config.toml
num_hidden_layers = 14
num_key_value_heads = 4
hidden_act = "tanh_gelu"
init = "normal"
init_std_down = 0.00833
learning_rate = 0.00178
lr_head = 0.00681
max_steps = 14686
Each number is 128 + 24 x the weight over its row's rms, rounded and kept within 0 to 255. Layers, rows and columns count from 0. The size above them is the row's rms in percent of the matrix's.

# layer 7 MLP up, 512x128, rms 0.163, rows 399-425, columns 0-127
size [ 92 107 106 100  93  99 103  90 109 102 109 108 100 100 103 103 105  95 101 100 101  94  94 101  97 101 109]
[[165 138 110 121 112 119 134 126 121 152 118 148 165 171 151  76 124 181 144 120 105 108 153 138 119 135 108  81 122 114 109 149 106 129 101 108  60 143 125 163  89 118  92 107 118 156 146 133 122 103  90 145  93 127 142 150 180 115 137 178 136 114 129 131 106 123 131 126 138 157 115 140 141 121 122 111 159 130 127 132 133 102  96 148 124 104 127 102 157 105 116 129 124 163 127 119 123 132 126 185 109  94 129  68 108 129 147 144 190 116 101 181 139 147 121 155 122 135 119 108 116 133 170 129 118 147 176 146]
 [132 128 157 126 126 113 106 100  88  90 151 139 124 109 153 176 116 148 124 124 135 116 110 128 123 121 135 121  82 134 149 173  74 134 136 154 134 139 133 154  98 117 102 120 152 129 145 205 147 116 141 104 127 142 101 133 125 117 115 101 201 133 117 113 135  97 137 147 103 151 144 125 129  92 121 134 180  89 107 117 114  78  89 117 136 115 139 110 146 147 131 128 152 107 111 137 135 145 110 145 170 124 147 120 113  63 157 162 123 101 118 112 139 115 139 110  73 146 130 113 142 134 177 129 125 134 133 178]
 [136 134  91 162 108 185 156 109  82 127 134 108 133 172 163 156 120 132 181 128 139 161 126 131 120 151 119 148  52 146 138 147 131 129 113 157 103  84 141 142 138 149 106 115 109 157 137 106 140 174 125 101  98 132  99 114 133 160 167 122 118 126 108 125 102 112 177 113 123 134 130 117 131 135 106 132 135 127 100 117 102  79 191 120 148 124 155 129 124 160 123 125  73  91 126 138 130 113  87 152 107 103 119 108 117 148 120 133 114 124 116 106 164 135 152  96  75 123 156 139 101 137 147 137 142 139 146 128]
 [118 173 107 110 128 153 172 160 140 111 126  90 145 126 121 130 133  88 114 140 115 152 122  89 111 111 133 143 126 174 139 164 146 139 133 113 166 148 105 123 117 130  97 105 148 123 123 148 114 136 164 103 133 113 109 149 126 125 143 114 116 163  90 145 110 131  74 147 176 150 134 111 146 115  79 106 186 118 137 148 156 121 125 101 102 139 138  96 102 122 132 128 129 115 134 117 116 111 133 139 153 151 131 144  78 121 148  63 152  91 132 113  95 174 134  85  64 107 138 166 136  93 119 156 148 146 140 118]
 [ 97 106  99 141 123 153 143 147 117 109 122 124 161 165  98 166 115 141 170 102 129 128 134 122 162 110 163 178 162 138 116 120 147 124 106 123 152 115  88 165 156 142 142 117 113  65 162 155 136 122 115 136 135  94 145 121 142 141 156 152 132 174 122 107 110 121 108 148 125 119 101  78  99  89  98 147 122 140 108  66 161 132 144 111 121  63  89  88 117 133 150 129 180 148 117 143 131 139 136 101 100 138 152 136 112 120 114 113 131 126 112 123 124 144 111 133 140  98 142 151 157  88 144 114  80 140 134 117]
 [142 182 146 112 118 126  79 154 140 126  72 205 153 133 136  92 136 115 118 119 114 107 131 105  97 136 166 157  73 118 170 134 173 108 141 110 139 106 148 127 114  89 124 130 117 133 108  88 150 112 103 116  78 159 115 103 113 114 117 142 145 133 129 115 141 109 134 101 142 105 142 151 174 164 120 148 143 107 143 130 148 163 142 146 123 134 149 119 122 132 145 149  99  78 121 118 171 132 121 142  90  92 130 107 119 139 119 122 143 124 111 141 134 157 148 121 111 134  94 167 138 136 153 145  84 134 173 102]
 [119 155 151 134  88 145 111 136 133 108  86 144 126 146  94 142 150 152 157 109 109 163 128 118  95 130 134 114 121 127 125 118 150 131 108 173 156 168 167 104 135 173 121  82 111 115 189 126 147 185 138 172 105 143  87 123 165 140 155 123  87 102 127 140 144 145 103 116 164 153 112 103 125 128 108 123 142 126 110  75 118 138 108 173 137 104 146 135 126 107 130 145 101 161 134 144 133 123 121 129 135 167 157 121 114  87  92 133 100  77 110 107 141 129 149 133 110 121  92 118 137 120 101 138 143 147 189 138]
 [107 146 125 171  97  80 106 163 148 109 155 137 143  97 128  91 145 143  73  72 129 105 123 106 149 114 133 149 143 134 137 129 127 127 146 127 143 132 182 129 188 120  85 103 131 107 156 138 111 152 115 131 128 161 132 107 129 110 162 155 140 128  76 134 149 136  95 106 171 121  97 115 138 115 125 111 138 157 132 145 124 144  88 143 126 106 143 136  81 157 160 114 125 138 141 134  95 178 133 132  99 134 168 121  90 111 129 106 137 161 116 139 139 122 163  80 128 117 112  96 187 147 152 142 122 130 113 141]
 [161  78 117 136 112 137 135  73 151 115 116 187 115 131 130 166 175 121 103 130 138 142 146 130 114 154 101  90 102 131 160 131 112 105 106  81 138 116 142 149 111 126  62 154 154 108 133 150 137  97 133 116  98 126 140 119 156 104  91 202 182  99 116 154 142  61 125 140  95 105 111 113 136 132 118 144 170  99 124 122 153 123 150 120 121 111 142 129 136 117 127 143 150 175 105 146 140 136  78 120 127 109 152 116 126 135 151 111 143 120 127 149 123 141 138 116 125 105 150 140 113 122 132  83 117 123 136 105]
 [193 131 111 123 120 148 157 108 163  90 144 115 181 120 131 135 150 108 181 131 129 169 126 103 115 140 173 105 136 103 108 161 147 133 134  93 135  78 138 138 152 139  94 100  85 129 141  90 181 105 146 135 125 112 166 129 137 149 153 135 108 119  98  97 113 110 107 171 153 102 119 129 142 123 160 128 117 145 111 124 184 123 167 104 143 140 139 106 142 113 106 129 128  72 136 125 119 119  95 134 133 122 149 120  83 147 104 117 151 130 124 117 108 129 145  94  91 139 119 171 112 126 166 141  93 134 109 128]
 [141 136 118 148 110 182  99 108  80 125 137 132 125 144  95 108  87  89 127 168  88 114 132  35 123 134 148 155 162 165 106 136 138 180  88 132  93 156 104 115 126 121 142 120 124 120 120 113 143 132 130 131 104  87  99 124 157 142 152 102 152  96 137 104 134 135 134 137 123 145 136 108 142 111 115 179 155 135 109 138 115 144 159 155 145 130 124 120 148 147 109 114 109 140 139 145 144 145 127 127  82 139 113 130 132 109 112 109 105 103 121 113 163 136 106 110 118 140 125 203 135 141 120 176 139 138 142 179]
 [112 134  91 135  82 154 105 144 139 124 163 162 159 126 129 109 133 115 171 101 133 121 151 127  97 139 141 142  81 126 110 172 160 171 137  99 123 105 132 145 106 133 137 126  83  87 131 140 137 192 141 184  76 135 114 102 140  94 184 139 110 121 119  92 122 147 154 134 167 145 125 164 119 119 102 152 115 143 114 144 131 121 147 109 146 107 102 125 142 117 138 130  82 129 133 118 167 107 111 149 117 147 124 101 109 118 103  61 175 138 121 119 109 167 144 126  92 132 114 135 140 110 149 122 101 132 133 139]
 [129 167 129 118 107 149 146 145  71 126 126 107 108 137 111 128 139  89 131 138 105  99 105 119  93 176 116 118 118 128 104 137 126 142 167 178  77 140 165 109 141 116 117 125 114 146 138 101 144 131  97 114 104 126 134 122 138 147 111 130 148  93 152 126 139 178 148 124 118 177 135 126 130 154 132 115 119 184 103 115 109 111  99 140 103 155  86 127 136 118 153 114 131 149 121  97 169 149 128 128 110 143 110  84 123  97 120 118 103 147 118 203 108 140 100 169 176 155 140 151 110  91 154 149 149 141 140 168]
 [133 130 111 138 111 133 125 108 128 123 103 139 145 110 176 138 123  93 151  97 117 163 114 124  90 137 138 118 133 168 110 135 144 184  89 127 132 132 114 126 133 134  98 104  83 121 125  65 180 169 133  98 137 149 170 108 161 144 133  85 143 150 156 126 103 145 163 159 130 101 113 119  93 125 130 134 171 141 131 134 123  66 135 125 139 130 166 119 144 102 108 151  74 107 100 114  95 127 146 159 123 163 130 122 100 140 129  88 164 132 128 122 112 125 151  72  91 109 129 150 144 159 126 148 137 125 146 111]
 [105 156  91 116  97 149 100 121 150 120 136 142 129 142 119 156 145 158 129 160 100  97 106 119 104 144 102 201 119 136 129 130 132 188 109 130 113 117 119 112 148 158 121 118 108 130 151 103 118 180 106 125  85 132  84 142 126 150 133 100 140 163 131 121 162 100 140  95 124 147 148 117 150 116 125 142 149 116 117 120 139 100 182 168 136 136 129 125 117 124 153 143 113 170 119  76 141 109 103 119 106 153 104 150 139 114 125  99 122 124 117 134  61 125 118 109 129 138 136 118 132  85 101 193 151 136 153 179]
 [118 122 103 133 140  80 130  83 120 168 123 182 124 133 188 131 178 116 180 136 128 158  95 136 119 130 111 117 129  96 120 153  91 181 107 130 139 100 113 143 161 155 148 143  99 113 145 122 198 143 142 139 142 103 163 145 140 116 146 132 113 118 134  75 146 137 130 160  81  97 130 131 140 155 115 126 145 128 122  98 110  85 132  84 118 152 121 125  89 130 146 156 120  89  94 137 147 147 122 113 126 115 132  88 152 153  99 108 149 125 113 158 109 125 136  97 111 121 146 146 114 131  89 145 117 135 150 113]
 [113 125  74 141 122  95 103 110 171 127 129 121 153 121 126 149 130 152 136 120 123 112 141 107 115 101 131 150 140 157 112 102 101 113 137 129 157 149 164 135 113 125 120 109 180 147 116 131 112 128 116 126 117 101 136 160 134 129 135 161 156 123 138 135 160  93  94 122 141 141  91 129 128 126 114 131 156  88 131 116 159 141 125 156 114 106 147 119 191 139 106 175 158 115 105  88  95 145  99 112 177  99 103 129  56  94 114 133 137 138 116 123  79 124 178  97  69 170 129 137 126 139 144 118 153 134 149 166]
 [102 121 136 120 104 155 149  80  97 112 139 135 147 137 141 151 128 121 160 146 127 103 136  60 107 149 164 155 130 160 106 185 182 137 120 133  99 159 104 143 129  80 145 142  70 137 146 126  99 169 113 129 118 122  87 120 133 142 101 126  80  94 109 142 118 168 156 104 114 182 131 141 110 120 102 114 102 161 107 154 110 106 167 135 113 112 129 157 140 129 144 133 129 108 130 110 152 112 146 140 124 141 145 112  88 108 131  71 145 143 119 156  99 154 139 138 139 137 125 113 142  84 150 128  94 131 132 127]
 [117 106  74 105 125 164 106 146 107 103  81 117 149 146 134 126 141 142 162 137 127 135 151 107 138 123 121 143  95 140  89 118 147  96 149 101 147 134 124 135 121 117 114 137 150 106 160 124 196 137 109 156 150 141 136 162 137 147 126 150 130  89 109 131 112 132 105 149 140 120 112 118 118 137 115  85 127 116 108 127 146 136  97 112  52  98 146  83 172 115 108 125 122 147 130 138 115 135 165 104 158 140  82 124  99 118 111 134 170 127 117 115 130 146 134  68 121 123 104 189 144 154 130 168 113 135 185 143]
 [145 150 107 192  93 123 158 138 116 142  76 142 173  94 111 117 119 149 106 112 146 133 119 152 124 150 130 125 130 110 142 135  81 133 111 174 128 126 105 126 117 152  70 136 180 136 122 134 151 153 106 111 102 122 137 132 124 154 154 133 127 136  94 127  78  52  98 177 148 108 166 129 134 121 128 124 112 117  97 124 178 123 173 121  89 103  96 111 116 129 191 139 143 136 124 140 137 146 146 129 145 120 117 145  97 113 136 118 118 122 122 113 161 123 134 104 126  91 134 136 122  97 110 172 158 133 128 137]
 [119 131 147 140 101 109 158 131 107 157 119 160 112 130 141 110 187 105 116  96 127 128 123 122 114  64 132 133 138 144 132 151 139 153 128 174  76 126 122 118 109 137 144  88 119 125 100 101 151 154  98 174 103 121 160 122 147 122 168 157 130 108  83 116 112  95  99 121 101 127 135 151 146 140 106 163 120 119 113 153 121 132 118 137 139 146  93  69 152 130 101 102 111 127 121 144 195 155 124 105 129 143 169  77 153 116 138 141 130 137 131 160 152 121 138 137 150 102  63 153 151 105 102 156 130 136 133 122]
 [146 122  90 173 116  94 127 131 102 100 106 125 156 146 169 116 131 162 128 166 130 119  89 129 104 147 121 170 136  88 126 101  78 136 132 136 135 100 105 113 122 110 145  42 169 118 152 126 122  98 119 107 182 139 100 146 130 133 115 187 169 131 107 145 127 143 135  97 114 156  98 109 125 155 100 105 161 127 135 133 136 113 128 152 107  76 118 130 110 165 101 127 104 148 134 116  99 149 176 148 143 154  97 152 130 131 108 146 141 125 120 144 139 134 103 139 117 119 110 177 154 144 132 154 136 139 137 147]
 [102 144 132 131 136 135 132 146  83  94  85 119 119 147 117 172 142  67 126  97 149 127 115 118 147  95 155 113 125  89  77 176 133 131 115 111 118 166 137 145  89  98 132 110 148 169 119  90 117 170 110 126 138 157 123 154 123 114 170 117 144 143 102 121 112 111 140 145 133 130 122 162 168 114 114 154 118 138 121 105 140 158  76 143  95 139 144 110 179 137 153 126 134 134 135 132 129 114 128 142  98 147 143  99 130 140 166 148 129  93 125 152 136 167  72 132 177 147 128 143 128 114 164 139  71 130 130 107]
 [138 113 128 141 112 129 162 106 162 116 134 174  99 128 162 131 141  73 118 112  89 131 130 134 135 128  96 156  94 170 116 158 160 164 120 133 112 114 123 107 183 130 159 121 107 104 124 122 131 171 132 133 113 103 166 123 130 130 103 124 157 126 144  80 146 124 126 119 138 184 149 118 117 139 108 113 129 133 127  95 140  80 135  93 135 141 154 125 133 120 149 147  76 124  91 117 184 117 103 100  56 126 127  74 111 142 143 120 160 142 138 135  80 153 124 158 119 114 121 142 131  93 107 107 124 141 148 153]
 [148 157 109 112  99 118 162 119 160 158 124 141  72 120 128 109 155 141 120 105 111 168 100 117  90 132 141 117 127 112 129 115 133 149 131 108 150  61  96 121 144 129  81  95  92 148 112 123 137 140 149 152 130  82 163  97 161 134 111 151 146 142 169 140  83 125 136 128 140  93  96  83  85 139 136 138 132 175 101 140 164 106 144 162 118 133 187 102 140 152 133 126 108 112 124  81 100 143 146 158  98 112 133 113 129 114 116 144 166 114 119 137 154 137 127 121 148 129 154 128 121 150 113 128 163 138 153  88]
 [153 146 112 111 148 114 147 143 105  99 128 155 156 117 112  74 152 115 141 100  81 105  93 126 110 132 129 101 125 159 118 121 162 160 138  81  98 120 135 122 115 112  99 149 154 146 153 141 151 140  81 161 117 129 129 107 128 140 112 131  92 166 136 116  95 127 110 138 123 142 109 140 133 157 127 145 138 116 138 175 138  73 118 151  85 156 184 125 107  91 137 132 121 109 130  90 142  77 149 152 106  92 123 106 132 164 127 138 153 134 123 131 124 173 120 134  80 138 100 133 178 118 133 169 160 167 142 105]
 [117 125 148 200 155 103  86 138 148  99 125 116 154 175 151 194 160 128 159 152 129 163 127 138 148 114 120 133 111 138  91 141 131 157  98 119 114 128 130 111  71 127 131 103 130 175 146 115 115 117 105 130 114  94 110 147 123 128 169 169 145 130 103  65  93 129 109  95 111 134 118  92 142 192 103 156 166 151 121 141 118 111 146 163 123 129 134 138 122 137  97 110 143 128  87 146 121 139 141 136 107 123 123 134 115 106 160  97 126 114 148 124 128 130 124 128  97 162 144 134 121 115 130 121 152  98 180 117]]
# layer 7 MLP down (transposed), 512x128, rms 0.162, rows 399-425, columns 0-127
size [124 114 104  97  95 100 102  94 116 105 110 112 102  97 100  98 109  97 101 102  96  92  88  97 102  98 114]
[[ 71  89 133 123 109 104 137 123  89 127  94 149 135 117 114 118 143 128 145 119 118 124 127 131 135  93 136 128 137 127 129 155 141 108 112 118 103 145  95 162  83 167 127 147 156 139 147 111  92 168  97 162 125 153 130 154 155 169 191 134  88 133 130 134 148 151 145 123 146 163  96 119 151 119 167  95 120 141 153 127 134 170 128  99 131 125 118 125 109 144 131 102 150 138 125 145 178 132 118 110  88 173 117 117 124  97 131 137 122 122 111 203  92 118 102  85 154 134 110 111 114  68 140 135 130 167 115 136]
 [144 161 126 125 108 147 190 104 152 122 133 120 166 115 193 138 167 106 108 113 142 110 143 186 114  79 137 141 103  79 159 129 130  97 123 101 108 116 117 129 115 165 121 141  96 133 109  94 149  95 137 164 150 117 151 127 112 137 154 153 135 122 131 148 142 141 152 117 118 104 126 128 152 101 157 103 119 132 101 134 126 117 121 139 135 116 121 109 131 161 171 151 161  90 141 116 116 133 147 131 129 109 102  96 126 168 133 124 121 143 169 114 110 162 150  74 126 101 106 124 141 130  62  99 157 104  81 126]
 [ 99  93 175 122 127 173 120 141 124  80 145 139  82 132 117 121 124 117 130 143 139  98 113 173 101 124 161 117 154 144 133 139 137 104 127 124 108 113 161 151 140 145 145 122  98 138 112 173 140 117 158 137 121 136  77 137 168  78 144 141 122 124 135 111 150 120 177 105  95 133  95 124 149 126 131 135 121 127 131 169 151 175  98 120 169 133 121  92 113 151 123 131 159 129  90 136 138 121 107 113 144 115 117 154 137 108 139  68  96 118  95  97 153 190 140  98 113 136  99 126 101 117 120 134 194 122 133 109]
 [114  90 133 128 138 140 151 119 108 178 138 140 102 125 134 115 136 115 104 103 123 110 161 119 138 120 142 101 142 181  95 114 143 162 159  90  99 128 126  77 150 118 148 153 156 113 111 120 145 121 139  89 165 153  80 113 179  89 125 111 147 172 135 113 142 120 164 146 143  97 123 129 131 150 138 112  70 122 155  64 155 139  95 134 137  74 134  81 123 157 144 101 139 162 138 122 116 132 121 134 118 146 130  98 148 100  82 113 124 151 148 114 163 148 154 154 148  91 121 142 131 146 129 143 110 116 144 131]
 [132 151 112 108 141 148  86  94 146 182 147 110  86  91 130 112 153 108 117  95 167 165 149 106 121 112 140 122 165 126 171 151 129 144 122 139 144 133 108 161 136  81  96  98  85 120 141 115 155 165 105 129 119  83 156 131 141 124 158 124 192 142 111 110  97 129 139 153 123 139 160 114 161 140 111  86 138 139 129 136  96 117 147 163  90 146 137 153 123 132 136 118 138 148 122  81 110 150 130 134 136 144 128 116 123 109 123 138 110 106 158 143 141 123 115 131 122 135 157  90 113 165  91 141 177 106  70  99]
 [117  81 129 117 127 165  93 107 131 122 122 131 142 138 115 108 166 163 168 131 141 146  84 143 178 126 140  55 149 147 122 106 135 166 159 144 166 121 114  65 127 134 123 157 134 139 161 127 111 149 168 123 154 144 168 123 139 178 148 115 133 123 124  99 112 152 148 108 103 108 128 127 112 156 119 101  75 151 115 102  94  90 139 133 137 110 115 149 116 123 186 122 123 116 116 132 127 141 115 107 124 134 120  86 131 156 148 127 134 111 109 157 130  99 152  96 123 130 191 120 131  96 129 134 126 120  95  98]
 [140 143 118 137 140 157 131 119  98  93 133 135 184  83  43 117 132 132 100 137 123 129 123 102 137 137 108 165 113 115 124 158 154 132 110 151 113 128 166  40 126 124 112 143 105 165 153 137  88 103 129 145 137 109 120 127 180 110 139 141 142 130 116  95 161 122 104 172 146 144  99 118 128 114 146 157 133 128 117 114 116 144 120 117 129 124 123 104 103 153 148 127 147 167 169 157 138  97 120 145 118 127 134 132 135 119  97 142 165 145  91  96 107 111 129 156 134 116 138 164  97 155 123 132 138 176 111  80]
 [129  84  96  75 112 169  99 110 117 147 135 145 108 161 120 151 126  85 188 143 119 145 185 146 145 138 127 117 151 115 106 144 146 146 132 113 122 141  94 100  81 129 189 143 133 135 106 124 149 168 121 116 128 127 112 157 113 153 115 105 122 127 152 115 145 124 146 138  95 126 154 130 143 169 108 107 135  75 101 127 135 143 144  93 128 154 115 174 168  99 118 142 130 121 126 114 144 108 115 106 173 133  95 131 120 112 132 141 120  48 117 103  93 153 114 142 121 103 144 144  87 129 137 137 139 150 142 119]
 [126 159  87 115 142 120 129 140 128 184 110 107 160 137 100 114 121 116 136 157 130 108 120 109 140 144 120 188 130  95  86 139  88 104 125 105  99 165  95 137 160  85 149 105 120 130 163 111 152 153 111 108 121 111 170 124 185 134 106 139 141 144 103  96 127 182 133 151 152 136 179  84 115 119  80 115 104 142 112 159 136 107 145 111 136 155 106 103 153 161 145 143 147 166 173 104 101 137 121 113 139 120  93 135 136 125 129 102 106 164 132 168 111 111 109 134 133 139 109 101 115 112 136 113 133 143 107 161]
 [100 109 139 114 141  73 110 120 148 108 112 118 119 131 116  69 178 119 140 126 102 109 134 143 124 158 148 101 140 121 143 150 121 182 162 127 117 134 133 107 133 123 201  98 121 150 136 171 130 104 107 133 102 139 110 151 183 151 116 120 129 117  70 148 133 126 143 153  95 149 153 128 144 143 152 127 116 151 174 112 147 159 154 100 104 148 152 154 120  84 149 115 120 124 111 153 121 163 120 146 124 144  98 122 162 108 107 126 141  82  98 163 111 117 103 137 140 105 144 144  88  93 126  80 120 124 149 111]
 [138 105  91 166 140 129 161  76 124 154 124 143 156 123 125 177 106  92 125  97 126 143 164 153 118 120 103 186 109 130 156 105 106 130 136 150 106 134 139  91 101 106 135 119 132  74 111 149 129 110 141 162  86 115 149 104 139 109 128 143 123 119 158  80 138 118 177 144 134 119 151 132 119 145 145 113 102 141 118 107 106 147 144 104 171 108 114 140 104 103 154 135 185 147 128 129 123 136  74 170 107  98 100  67 124 166 117 152 116 125 164 140 150 165 146 104 140 120 127 135 142 145 134 103 147 141 121 114]
 [139 103 118 141 135 131 142 173 132 151 129  76 139 139 169 156 116 108 153 110 105 131 110  93 150 106 110 117 139 132 132 163 139 112 152 120 114 114 119  70 128 116 161 161 135 113 138 149 143 125 129  85 125 162  78 112 142 158 163  90 155 105 132  96 102 130 138 172  95 136 139  97 139 164 114 137 115 112 112 138 127 116  87  84 156 148 115 132 164  97 120 126 103 130 142 129 118 127 136 127 149 156 120 133 125 103 109 150 161 145  95 113 132 142  69 131 171  78 177 121 128 117 101 173 101 168 139 155]
 [118 107 100 112 134 157 140 112 119 195 129 160 135 154 157 142 101 101 110  77 140 134 121 143 103 157 127 140  96 118 118 139 132 108 143 103  97 136 133 135 119  97 121 131 103 141 126 119 138 104 102 172 139 185  98  95 143 177 146 148 144 127 114 135 155 134  87 107 140  82 116 113 123 120 155 155 106 127 117 156  88 146 166 129 142 162 133  96 103 103 135 123 161 123 106 106 153 176 154 108 144 106 146 121 163 109 126 119 183 169 139 137 127 107 100  58 127 163 106 126 148 112 153 135 136 116 117 124]
 [ 80  98 126 102 157 172 137  99 113 154 121 109 132 122 100 148 125 156  94 128  94 105 182 138  95 131  82  95 146 122 123  93  95  77 182 130 133 164 146 145  88 137 119 102 178 154 127 116 107 167 160 136 116 147 154  80 119 172 130 122 138 115 146 110 123 111 131 126 122 159 134 128 100 149 176 109 124 151 143 179 140 149 132 130 145 140 142 172 105 138 152 120 118 145 150 101 122 141 122 100 157 127 112 135 159 130  97 107 106 130 145 117 102 124 157 150 131 126 152  93  92 138 139 108 159 123 108 136]
 [134 164 119 138 105 104 105 138  89 162 159  92 166 135 108  85 121 137 100 127 142 102 132 117 147 147  96  98 103 135 117 109 149 102 184 122 170 155 148 147 180  79 104  98 145 152 116 117  98 123 133 130 137 115 114 117 104 143  80 132 133 124 118 133  87 122 100 144 162 127  91 113 154  99 109 158 140 113 127 115 159 119 104 132 118 110 136 155 105 189 132 124  94 114 145 144 137 138 155 123 123 119 133 125 150 121 127 147 151 154 131 110  85 144  97 203 144 148 135 180 137 128 156 142 146 148 143 104]
 [105 125 129 118 121 101 101 130  78 114 146  93 125 127 106  93 144 141 111 138 144 140 146 114 116 103 162 161 114 136 164 151 118 120 141  88 156 143 101 147  91 142 136 158 143  99 112 138 143 112 162 122 117 145 105 136 153 178  96 150 124 106 160 136 121 118 121 163 180 155 113 113 138 124 123 142 148 106 108 149 152 132 119 109 114 143 143 136  99 189 129 107 134 115 105 135 130 136 114 139 108 127 189 181 156 137  92  99 110 101 125 106 173  73  95 149 141 129 123 155 100 179 132  95  99 126 175 137]
 [100 145 155  74 132 125 132 136 159 101 126 155 120 119 141 126 116 100  81 180 115 154  94 150  92 166 105 116 148 154 139 142 162 136 116 133 104 156 100 126 144  94 167 104 104 133  98  88 112 116 135 173 141 108 192  96 104 152  73 148 126 157 144 136 142 127 164  71 116 142 129 110 122 127 147 106 134 113 141 119 122 153 137 125 158 157 160 123 131 163 119 142 157 122 112  99 128  65 108 115 155 107  92 110 133 132 138 102 118 173 133 119 133 134 154 117 107 116 127 148 113 177 128 113 124 137 137 126]
 [152 127  79 161 134 100 147 124 146 144 133 152 168 143  76 116 172 132 129 100 107 119 150 118 131  92 125 155 137  95  50 124 101 115 126 135 131 118  97 107 157 175 104  76 125 141 128 146 117 179 119 119 149 149 156 108 195 138 114 136 113  96 114 124 134 124 162 156 113 121 150 159 103 126 105 118 146 114 144 129 143 156 166 119 122 137 141 122  73 106 111 126 102 129 123 160 127 142  65 127 119 103 129  75 147 122 125 146 119 133 118 134 110 157 125  97 132 138 142 129 152 104 132 175 127 146 132 127]
 [129 142 140  67 150 115 124 153 145 134 113 143 101 103 154 125 121  89 145 155 131 102 120 138 142 157 137 144 123 110 152 118 122 127 117 150 171 124 143  81 157  99 135 159 110 133 124 144 112 120 139 107 160 123 133 148 117 139 121 147 148 134 177 158  97  80  92 106 129  87  86 135 169 169 188 140 113 145 116 107  86 131 128 125 161 182 135 126 151  99 140 126 135 157 149  90 137 117 125 119 127 106 175  82  89 136 128 132 132 147 116 131 136  98 123  92 145  79 110 140 119 189 111 141 114 135 103 123]
 [ 86 156 124 117 117 153 141 104 121 138 120 128 119 117 161 127  93 125 147 119 140 140 142 139 123 148 136 128 155 136 161 100 118 105 108 113 158 129 105 103 137 110 115 137 101 119 134 103 136 167 169 124 161 148 108 133  87 146 158 135 184 152 106 134 117 178 139 115 135 137 163 153 137 125 148 149 103 117 104 134 137 180 112  95 160 161  92 138 121 108 192 136 107 107  85  88 110  88 109 122 170  98  93 112  85 124 163 146 136 109 140 104 171 150 140 133 133 127 134  99 173 104  88  96 148 105 114 119]
 [ 97 137 108 118 143 102  49 135 124 136 122 106 121 108 137  94 122 157 120 117  99 132 133 140 214 137 140 124 118 125  95 155 141 138 153 117 116 140 100 111 146  93 130 135 106 156  67 119 120 138 136 120  77 133 123 139 125 173 153  95 147 134 118 147 119 145 123 106 160  81 141 135 131 123 122 140 112 141 115  75 144 132 196 128 113 142 127  96 164 129 145 132 105 156 138 164  86 162 129 123 138 128 137 177  99 110 112 101 138 143 158 133 143 158 160 139  88 124 149 133 125 114 130 141  98 133 123 159]
 [148 160 152 114 136 106 110 114 139 169 136 164 135 145  93 128 141 143 116  26 158 144 144 150 152 120 153 134 148 144 154 155 155 121 114 147  94 132 187 147 118 105 148 118  88 175 101 138 156 170 103 136  92 122 171 113 152  83 141 103  95 119 139  96 153 104 145 102 149 126 123 113 114 127 150 101 134  97 176 122  94 102 123 104 138 158 141 114 151  87 132 122 127 115 130 135 137 116  91 141 101 126 109 116 161 119 124 111 129 138 171 137 157 138 108 129 153 115 105 117 107 142 131 114 113  98 129 131]
 [122  90 135 144 151 162 125 137 106 143 153 115 164  88 115  86 121 182 129 130 103 124 123 129 143 164 115 144 124 138 148  98 143 128 153 105 134 129 114  99 136 151 127 145 115 120 138 212  71 121 156 125 107 154 170 151  81 107  63 103 115 120 113 139 138 169 109 134 122 131 151 162 133 134 119 135 102 140  93 162 177 117 153  83 152 118 136 114 115 101 111 104 139 117 121 125 114 152 130 115  71  94 125 155 130  98 135 110 123  92 114 131 149 140 144 137 142 115 115 166 138 158 144 138 160 101 149 121]
 [127 160 119 118 140 134 140 145  94 152 149 110 123  96 146 162 104 177 132 156 138 124  76  94 123 106 121 124 128  85 104 100 115 111 112 128 140 137 135 108 130 107 158  63 117 160 108 104 141 139 134 137 132 157 124 124 123 131 184 109 101 141 154 164 124 139 138 119 126 127 123 144 102 164 157 172 110 157  99 107 100 210 125 139 173  98 109 134 118 136 126 138 153  71 138 117 134 173 117 143 135 110 167 129 159 139 123 130 103 122 139 110 146  92 114 106 142 118 120 147 113 175 110 118 136 133  87  90]
 [123 105 107  96 134 103 125 152 137 111 119 156 107 122 139 111  76 140 171 112 119 138 118 194 124 146 128  85  82 137 155 119 110 108 121 141 136 143 120  91 161 116 128 178 142  97 124  95 114 119 145 162 136 123 116  68 143 175 141 100 125 113 121 147 170 138 112 127  87  97 118 135 110 156 135  95 130 166 163 138 125 116 131 139 103 109 119 147 107 111 132 119 139 132  80 160  89 125 142 136 124 153 118 180 163 153  93 115 152 128 171 162 106 134 151 110 173  98 135 161 138 124 146 132 139 108 156 128]
 [112 135 105 134  99 139 124 123 117 146 153 108 111 160  99  89 113 129 168 152 113 144 111 128 143 147  89  82 114 102 139 134 184 161 109 120 104 153 105 122 115 120 108 113 112 109 151 125 107 129 105 143 122  72  89 130  91 127 103 110  81 122 153 141 110 127 122  92 114  67 154 156 143 113 146  83  96 135 127 157 167 118 154 111 137 102 152 110 134 132 165 147 190 150 141 124 125 133 159 130 183 166 116 162 146 149 163 124 112 163 112 115 148 142 104 150 139 133 107 122 132 161 147 112 148 158 125 139]
 [127 121 133 152 141 127  97 104 128 125 149 131 131 141 132 132 143 140 114 144 109 137 119 132 120 136 123 132 111 130 114 134 133 134 145 127 116 120 116 119 126 131 136 126 146 161 130 125 127 112 141 123 149 113 123 136  68 112 129 167 127 136 113 109 138 114 109 102  90 141 107 108 122 131 117 153 129 134 123 117 125 130 121 127 134 126 157 176 140 134 134  95 145 126 115 119 131 127 126 149 129 117 118 133 112 120 127 119 116 120 255 146 112 137 140 110 133 119 157 124 120 114 137 132 138   0 160 130]]